Weights of a small GPT-style language model, trained from scratch on English Wikipedia.
Size: 8 layers, width 320, MLP 1280 GELU, 13.3M parameters.
Training: 755M tokens, 5873 steps.
Each number is 500 + 25 x the weight over the matrix's rms, rounded and kept within 0 to 999. Layers, rows and columns count from 0. Numbers have three digits each.

# layer 3 MLP down, 320x1280, rms 0.0427, rows 243-319, columns 480-559
491510534470474481496513502512438482505475503496506499553536508495547518462454506505495486477514497527487523526508503473484480485480450488495502494471508478497521484491502516539478472473462546505465488514513491463480495503517459470486509507
533483499485497488477482494493495482481499509505563485517495483473552507497515512516481484436505502504476489510513513503483514488519523515500514480507529497514495537492455513496489511482537505502479488503503490478521526495508487432496456474
452507498482451511547484508451509519476485499517461528507482514482500504528509481536523454470526507519548483506456481554497488491517539482493498472502501506498468474439506509518488480492476507497495488509532533503480499475495472496529482521
503491502487488526495549530523490444456524508506504503501494490516512528506495546498459463534529442534531526494509548483522512488480464485526507469524488496501466459485544499529485511535505496484518500526510514505487500512477534487480480462
531491499487519537545508508527522493494494548486471507484530505480474514489503490534490508483485475530530538478496566516497512498522497522467495492479477489506475477537483446424485477495455574487450498515520509491472490505501458505492448549
513513489486508520521483473488481509489514506493548516488485519498508509496508521507494513474491494518512526521513494494458492493488517520476481493526508533500481512487457562473504470518511494493549490504440496533509553504476471486528474500
488504537532507456453529509481526499499560499497550476517518485538538490521448549468496466531500518511525493537442462542540529476485504485514489513524525469503528475501499473451546461543489513483544474472492504480512459503526521489477495489
498451515473509453524542561440529489505468498502459497446534484476489527533481493482511475500476516507452521494518502514485490478466474498490508477444510519495434486491519518533503468482497480511507493514509489503457512552534553442493456497
529521522477478494464465459508456521527513541490471491561473451507512520497531495481503461505517525501465505531530505515461481507468503564493510460499480450511472512494521513540528478543523477530467493518549478515483490483489492491496503512
515510492441492487478513451489559515518497522536523500479476505472504560535484518440517510461497533483488501471510502508486519463479519518492525485534470497479476517456503501510495549491493480496504517478521497494532481567523538484507502513
457476476520516495508485462508537472494508508468516489518486462500504501494482525527451534516462486494538511465530483478498476491537534491467491530494501519456513514506486538507511515473496456457471509487492513512550461454515497476453528493
491512476537506500491496499510480548490496522486521506498485504546506479477469519508477470531517519481535491497459455444510474509494483493508469530523492497517514486500538507484498510530511515510451519530535507446510501481488502522514515501
539535523473475513500473518491476517504513464479548494521521499448537506509511517529525509487468501487502498492516487487490494468506480455497502503503507535461470468487506511504496549488537516480535542523451508541502465516538511523490534503
491525472463462497492496499452488437527498461536507500483539449513499485495509501475516522492518481481518504468512551542541490518500492468498467487480502502534499506487467497486533488540484501509527506475538504507506488513506508496503502469
490519500544522489471518502493506521521517484513498515492504469518492467492482523492480495484499512514470517476461535532523510497465507535500528521495468573511472510503494505507488461508490532537522529512461505484482476516537474547505486525
485502512499507480523519469509510509464459489496485495488528510497480476521483502542484519525459490506503482487515522520493490512521487530507512498527517493476508491459505445568482493534491514485477553491510501536548529461496572502476475485
460479509490542483541533490507525492461478449501508494510493515516521528506461529534478465518492523535517479530439523470482515504515498447539528512514512523427536492482477491525498461484491507496471524489510441481512511469461536511464477487
481480479492462518547477510515508494468535482509484502500505489490493491545497479455505513502495485528455462535525482493474487488520559500540482528477488473499542555499478487502508520558531542447512491497508527499503551519491511509515532533
510498474469509511497475465523507531504489473489484500512466554443519460520462495545499533511479458525530518489520550492509489487491508474510565491464494469534476480462549508519511537510501464434493546521496495467507504520489481474545508479
478475479487515489508526486506487526466554547507492487494512511467507468477494454486486530504534503510489504535475442456463500500513487509532492512521492537497465533535471513502501512471471517532499505523516477492483502506498516497505488507
514489470490532495491476496519541487485519506468538516538467475511455550523506496517503552479455475520503486499532531472514524465504449507557518511507504492491438510529515480524480475501485512516515523497500512504510519526429548529480489515
562533505488519511527521522506525445511441501532489527508518508489487452504537468475488508485531517470509508535508523486484514458464525476505519489487453547520537500499500566517509479477535452520477494488521442510519464530554490497489489492
466492488480521507453492506477500512513526524508525518525515499542478454521477537500494425491477480491471497516507491483512558499525463457479500485514504529518459470530474501536514508517475494478483498497480531490471528501468503509502511476
476459473474521517469514533509469508494455512503511503450477504475501542508514468466529481467486519468479463499476474485505539484468522502457492455503492498469473513485518501498473503481509467487495477507499504507505516473501539509501473528
516503471498495525485493518484526523513456485459519488483472517516515512528480500543463539494528447476520480461462467503493526516490485480466513493485508515499558446504495498486467484432502528477502473480468487496512515484486543503530508451
488474500475511524534507509522510512510494494446509485467505487514468521517498480515480505486493500494528462508507502465466519485479495472482511491488499485482502467477474508496476519479506514507461491490495496496500488531468468537455535483
490493472484503520495525493461533513486497474493509510518521511513529529518531506498545529478483472508466488517472451524493512511510503506493485493501546528524530524482554522494522508488526501510509463500498501504524510520475579527484501515
524490475468507493495483501504486514441542512518472509482486504470535482490479440513474478515467494524482488521548503494479513473501521497533480468486501483485556534496505486514478532477480515510535517513476489521492491522491517511496492506
502506478524457487476542499529504523509478517499497448554555485505493524506513501538448468517498524499438465519516509526532464571493540501546463521529498495539516492480450482486520502499544453493482493539493556536521533487464472498490469484
496528503533530554479492506465492489500471514456477517474513514512539500508548514500490501508500460511509481505483476496520474474512505529554474528523472491509514561508499469460515521493512519484473477484523516504508502480495524484490454526
488512498498489506505488506545521485500483470510460499549519470480492501451490486493466491493517515487519481437499538528501479504523518541494496523507469495516543508497500560512497532462507471510500509499508505511512486479462468487498473474
512513510484497487494532547498496490554523502511468506494524531514463459513507496473493462432502498486489503486475528520515552501496492506532543513493504495496507472531550533525509488495512457527477484537527516475495536522485473517521496548
471482519522516509538509483514530528491446496497452479501545509508533506485476531462528496471474492492524518487481511484486533510472481512543512497471502504453511500492512474486518504541482505491522502504553499520513508506521512473472524535
486501500497492464506536480539491561459481536487485537500483526518473412515478453446484440460502477461485471498500527543511470504522527488532482506486526492499485528449479531485497504497525457536508504530484502503445519503542509501469505501
467538451522458494503528489506458481490499512531506528532506546525468493447538486515540536475481468509498499491520512523534474464506531510501513521511492519535478521505520500474496500531455511511516481519524496489492423501510494483519541538
501474476527486476496508497466498522510485502535516522493524537529522484489460461518506538491503516489544489515481498498542480493471523527501485533479509507481521556516485443526499493478482518505475492490508494475497512543433494502522472512
483505451509522505514522492508495523550494511461528506507516472501533505549526499524513469552516499469496493478496502453499446477488461512505483516488501469501486463542464447502515523493505590512462493495473484507510470479501527506527468486
467473500463515518522509464449499527502513473477497484514509488516470501499489464484496466495490495503524479476488538490494451458462500514449472481480507469513504486515503493527474538582503487522461510498489483507504466516509492493514490481
509505517500490489508493533457490467514503494464520478520534470472507540479446457520505501485458496455516508484476510507529523499507503499512491497504489459526508522507482504470507506519502537476497532466490445517444508474502491529483537488
531533494458476512487452540529495505461511500482486469475503503476502514463473451510493498514538545519524505474504544505510559461539531497514507498485501477490511532486518460511495524505541482479499529469520487485509508510524478527498536527
490529491445475510475466480469467552459488570541481551511486523500520443531512471514540509502506516497446472509520482514517497484531536515525500497450473453537476529497492480519496471506477528553547482496533507504533485577517559490508450543
522486478499487472513536473504472472507494533524491469512485483448473500513485487478472471495457533527553500489505518435476528483476474481502482453503516526476470506498501522487493512473512540489512498505513500520536492532510474529470501496
462529468492455513522456503577480522504502527531509520534509541536548519504490488522439470521465516493490524516494487478517501509510536540468485547476500472537475459505485510451528513507519479534513497476534534497517525491503480540542454504
509497491512551494483547476519498503534515500454478490476482529558514511503497549488471505536556494456462548482502521510552484482513464484514498518538497515503479469516491478515510500477490519493521481479459512442479482479485502529519518515
507536501518504483490526515520494531473535474541550480508512500442497500504497562510521493516489527493517478534520461476470475468449539446544482439483508553479503489565487500504540556524514502511493476486540490494489512493515517482506497477
480475442565513467520523500495501527548524509487510517493491467468512513492521514500530499523478492509505515502494498483511474510484470505528501493532538513489542498500486506498498492535474504505501468469512473520536448498478499507517513490
480521513496535506524476477490493516484500503504505508480465489495527488516558501497513508472487552513505500489502529502478478513478462510489534490538507470487461528472507526483495479496484498510530480492488474538516483472486518505504530529
525509524497521493466534516448499496464524508508504511541516510471495501502543485511470494498497514507464487455513479502495433523529535510494481480514506507509454489493484492534513460489483541516555470503474500542483499475522541469527460561
529442518555467467475493493489497496493508508496496492515481490491479482501479535555497483487484503496500483499514539433530522493487556507466483504452473484493554494482463515518484483513517502510473511475489461533524476571480516517588497510
518499546497508487546501521521506476503533505547499517460477510486514532520528499560453500501521547537513504499505490457522482474506491505482519522482498545517496454469511477482501509439498526508516526539501499535495482516429503523525501489
520515514481508474446478481473475500527461513530504546512517482478459514468536538513496493511449514527485513436517509499485542523521461524439520492482501497489514480467515499476526503561523484472490487499444489496505522537496521502511492469
489524505496505486515540494504470502449485516518471474505529492500472468479516514475503480526482481497461512481492451498513504487475529514521529544444531510513539492502482493489488530498533535533523490504481500501475474516520497536495530493
500494477491569482524481525513535551495488504499458447458502509522490485493496513501521520486476473480513482476493514493500509498510474516532503496507524522494550508482482533498484491490523507490479519497509487493483533473497501513507493522
518467521536519522530488513514536507457475459476491476508531502482501490467492475483462526522484477495531493494480526456499495481519506519453509476510462512554499481503534550496514500515501522520485517509542533562445486511498455492508514489
527487517472507499523499520519495491490500488530492486494531463504506511476532457497482474519536494476453489487455501482528500526481492531479516504539511540493468484527482499524532511464464523509532481464531505497542514476511453497489533524
531504515517513500517543503515458467458466515519517500494519540534487462509499498497489571493484525492522503510566482455464548503484481521497519512517501489489511515539544467462478469485524514500513512470481474514513485515521501472461504508
509520511458520494534500485528508503502516516507517474510462516519471492519518547503516501514504479472537508496523493555500483502503487525532476490468506541592479512521465512497450511508505523498493452463460536482487540500481491504499459497
476493498505504516484480474509483489520539504473469486496463485501457505488473513513472520524495471507427470496550466499484507505483486520471513500511499540480485547480490527475539531546496524535483495513450507527496488502488506489486527492
523489473564495477471496524551505515499509476517474490512506492521538505498510499510554509503472505514468496497520545464507532518454501524486535505495508513512487503539503499507515504477509500464481505510498521514531508484521442517515442458
507483489488482497531498496483473489513484481495475485482516475537483563478477507473499511514461493521521477508501471500501519500537478498506499475470489491520569555499451469471522493516503496494483486507470477503493494532502503491468487505
481465495541508488528542455493522523485502542477478469491551533500558500476502539510442510511474481512559452454546612478481528492505547495465515495498482494515519526464492480527494490522482501517469491493512496492476496499511489491507523530
489499506506480514514509517500482515482555465477520446486483507449480521507535507514512493513473489503542514505538536525471539521487527482510515470491544492501508553503501482476479518514487489484478529471522515527512487460465547486473531498
473476477536517493479505546527527528524503478479475489471453485498500497451484485466529512526503498548542540467508500486485494525514476465523543520518494507522525495546516532505514473505477494489519525522535513499520472522449518499509494486
488507497521553494521479515494518495468472519474496489462516489491482482484488480512499481519515511524488492497481487479490521478507548489480525502497460497504580500492534526486490489530474433483515483469475486516530485467509474525482488471
488495537555527545493511472521493505540466523523523484521467471516507527475490489516522527487521519486503543499490536523490484508511440449511490490553486495455558507483482524474491528498485527485517523503458505488485522494477509469474484505
540470463498507501485470503482564463523481462491534518475502481501484454545504486479489510475511474500470506470474507474515482542498525494485502505534487485480483496498521499495511508473552498529505468497546522445500502509508475489493530473
524467487511548498468506525507513515530494546542522524516471546483512493518550508503492499488510526481450509510529470510533495528509487495533490517439528537496500478497505492507527483487522472492489496524413479515495540489462474483533519497
506483455479485449500479512473486510495526497509503497529504485490508523488518531516540553480447466435467520493517475482508508500484489507565510454525494505530504510483505500536477467531515511481497475496503499555473499494486496483529478499
469485502522488471476495449545510491508485521503507482499579459505514534462508515478503524487509484471584509508505472514500532478484533482519514436513496456511463461484523512481509508526500500494484510511476492527487507487467491515526493485
494499480512507475537484520487482469453526455465499522508490494511506503475553485519536521506535495481523526477489546524447558473487487491512471515481528484507537504449523485492457485521533482494582501491477508458520549516512473495485511514
539537528491493491502529592489473502496489474459523494492474502526495503511515488492493521492521490491527506493513488540492470516509528516528464489539472495478549496503504527483488488522522519514505504496527479528511505549515430541491500496
490522506491506546496533506445481507496487482501546529473511536477518441509485500476498491510460519489541484485495490527453523472534472525502580518484469527496513463494544508518473494540471480524526476541475516495487520536507517503498461489
472493543552498477505473494494525507503512466491491521523475442459480508519491500489456506513511504511496474543468498511524476504446511495558493516513502467481528484549519514485501547472502529508470517486448505512495478508448557494451514484
503517499511558537503495513455515512449518456546461515458457507515490455500477512502504501532502540544489551490506527519525520491554489438463520493500534529467529486539514501486509470487504504463539465438487508502507528523538516510478505483
484479518465504504501469499504497503534526501472479439506555486549515477526507527459453531488497519527486472470495516527521527514503500457504458507458522429511503488539508461491454489520458443513483495486566551455491512541509457508472503512
488516523502491505458459573446494464492471533510491534484542512519484482466541491524515521494481466513465500511491500480511509492513533515489482491433482504489482482484493508525490505519509528510484517475517546479495508490521529523515486524
485493514526523508506479490510488518461504502499532468471472504443448524533502484466510484506491491479508522502561492492500493486519504512492488468489506505541498515480490484511480488470495448473461487533507478498512501504520466476490483458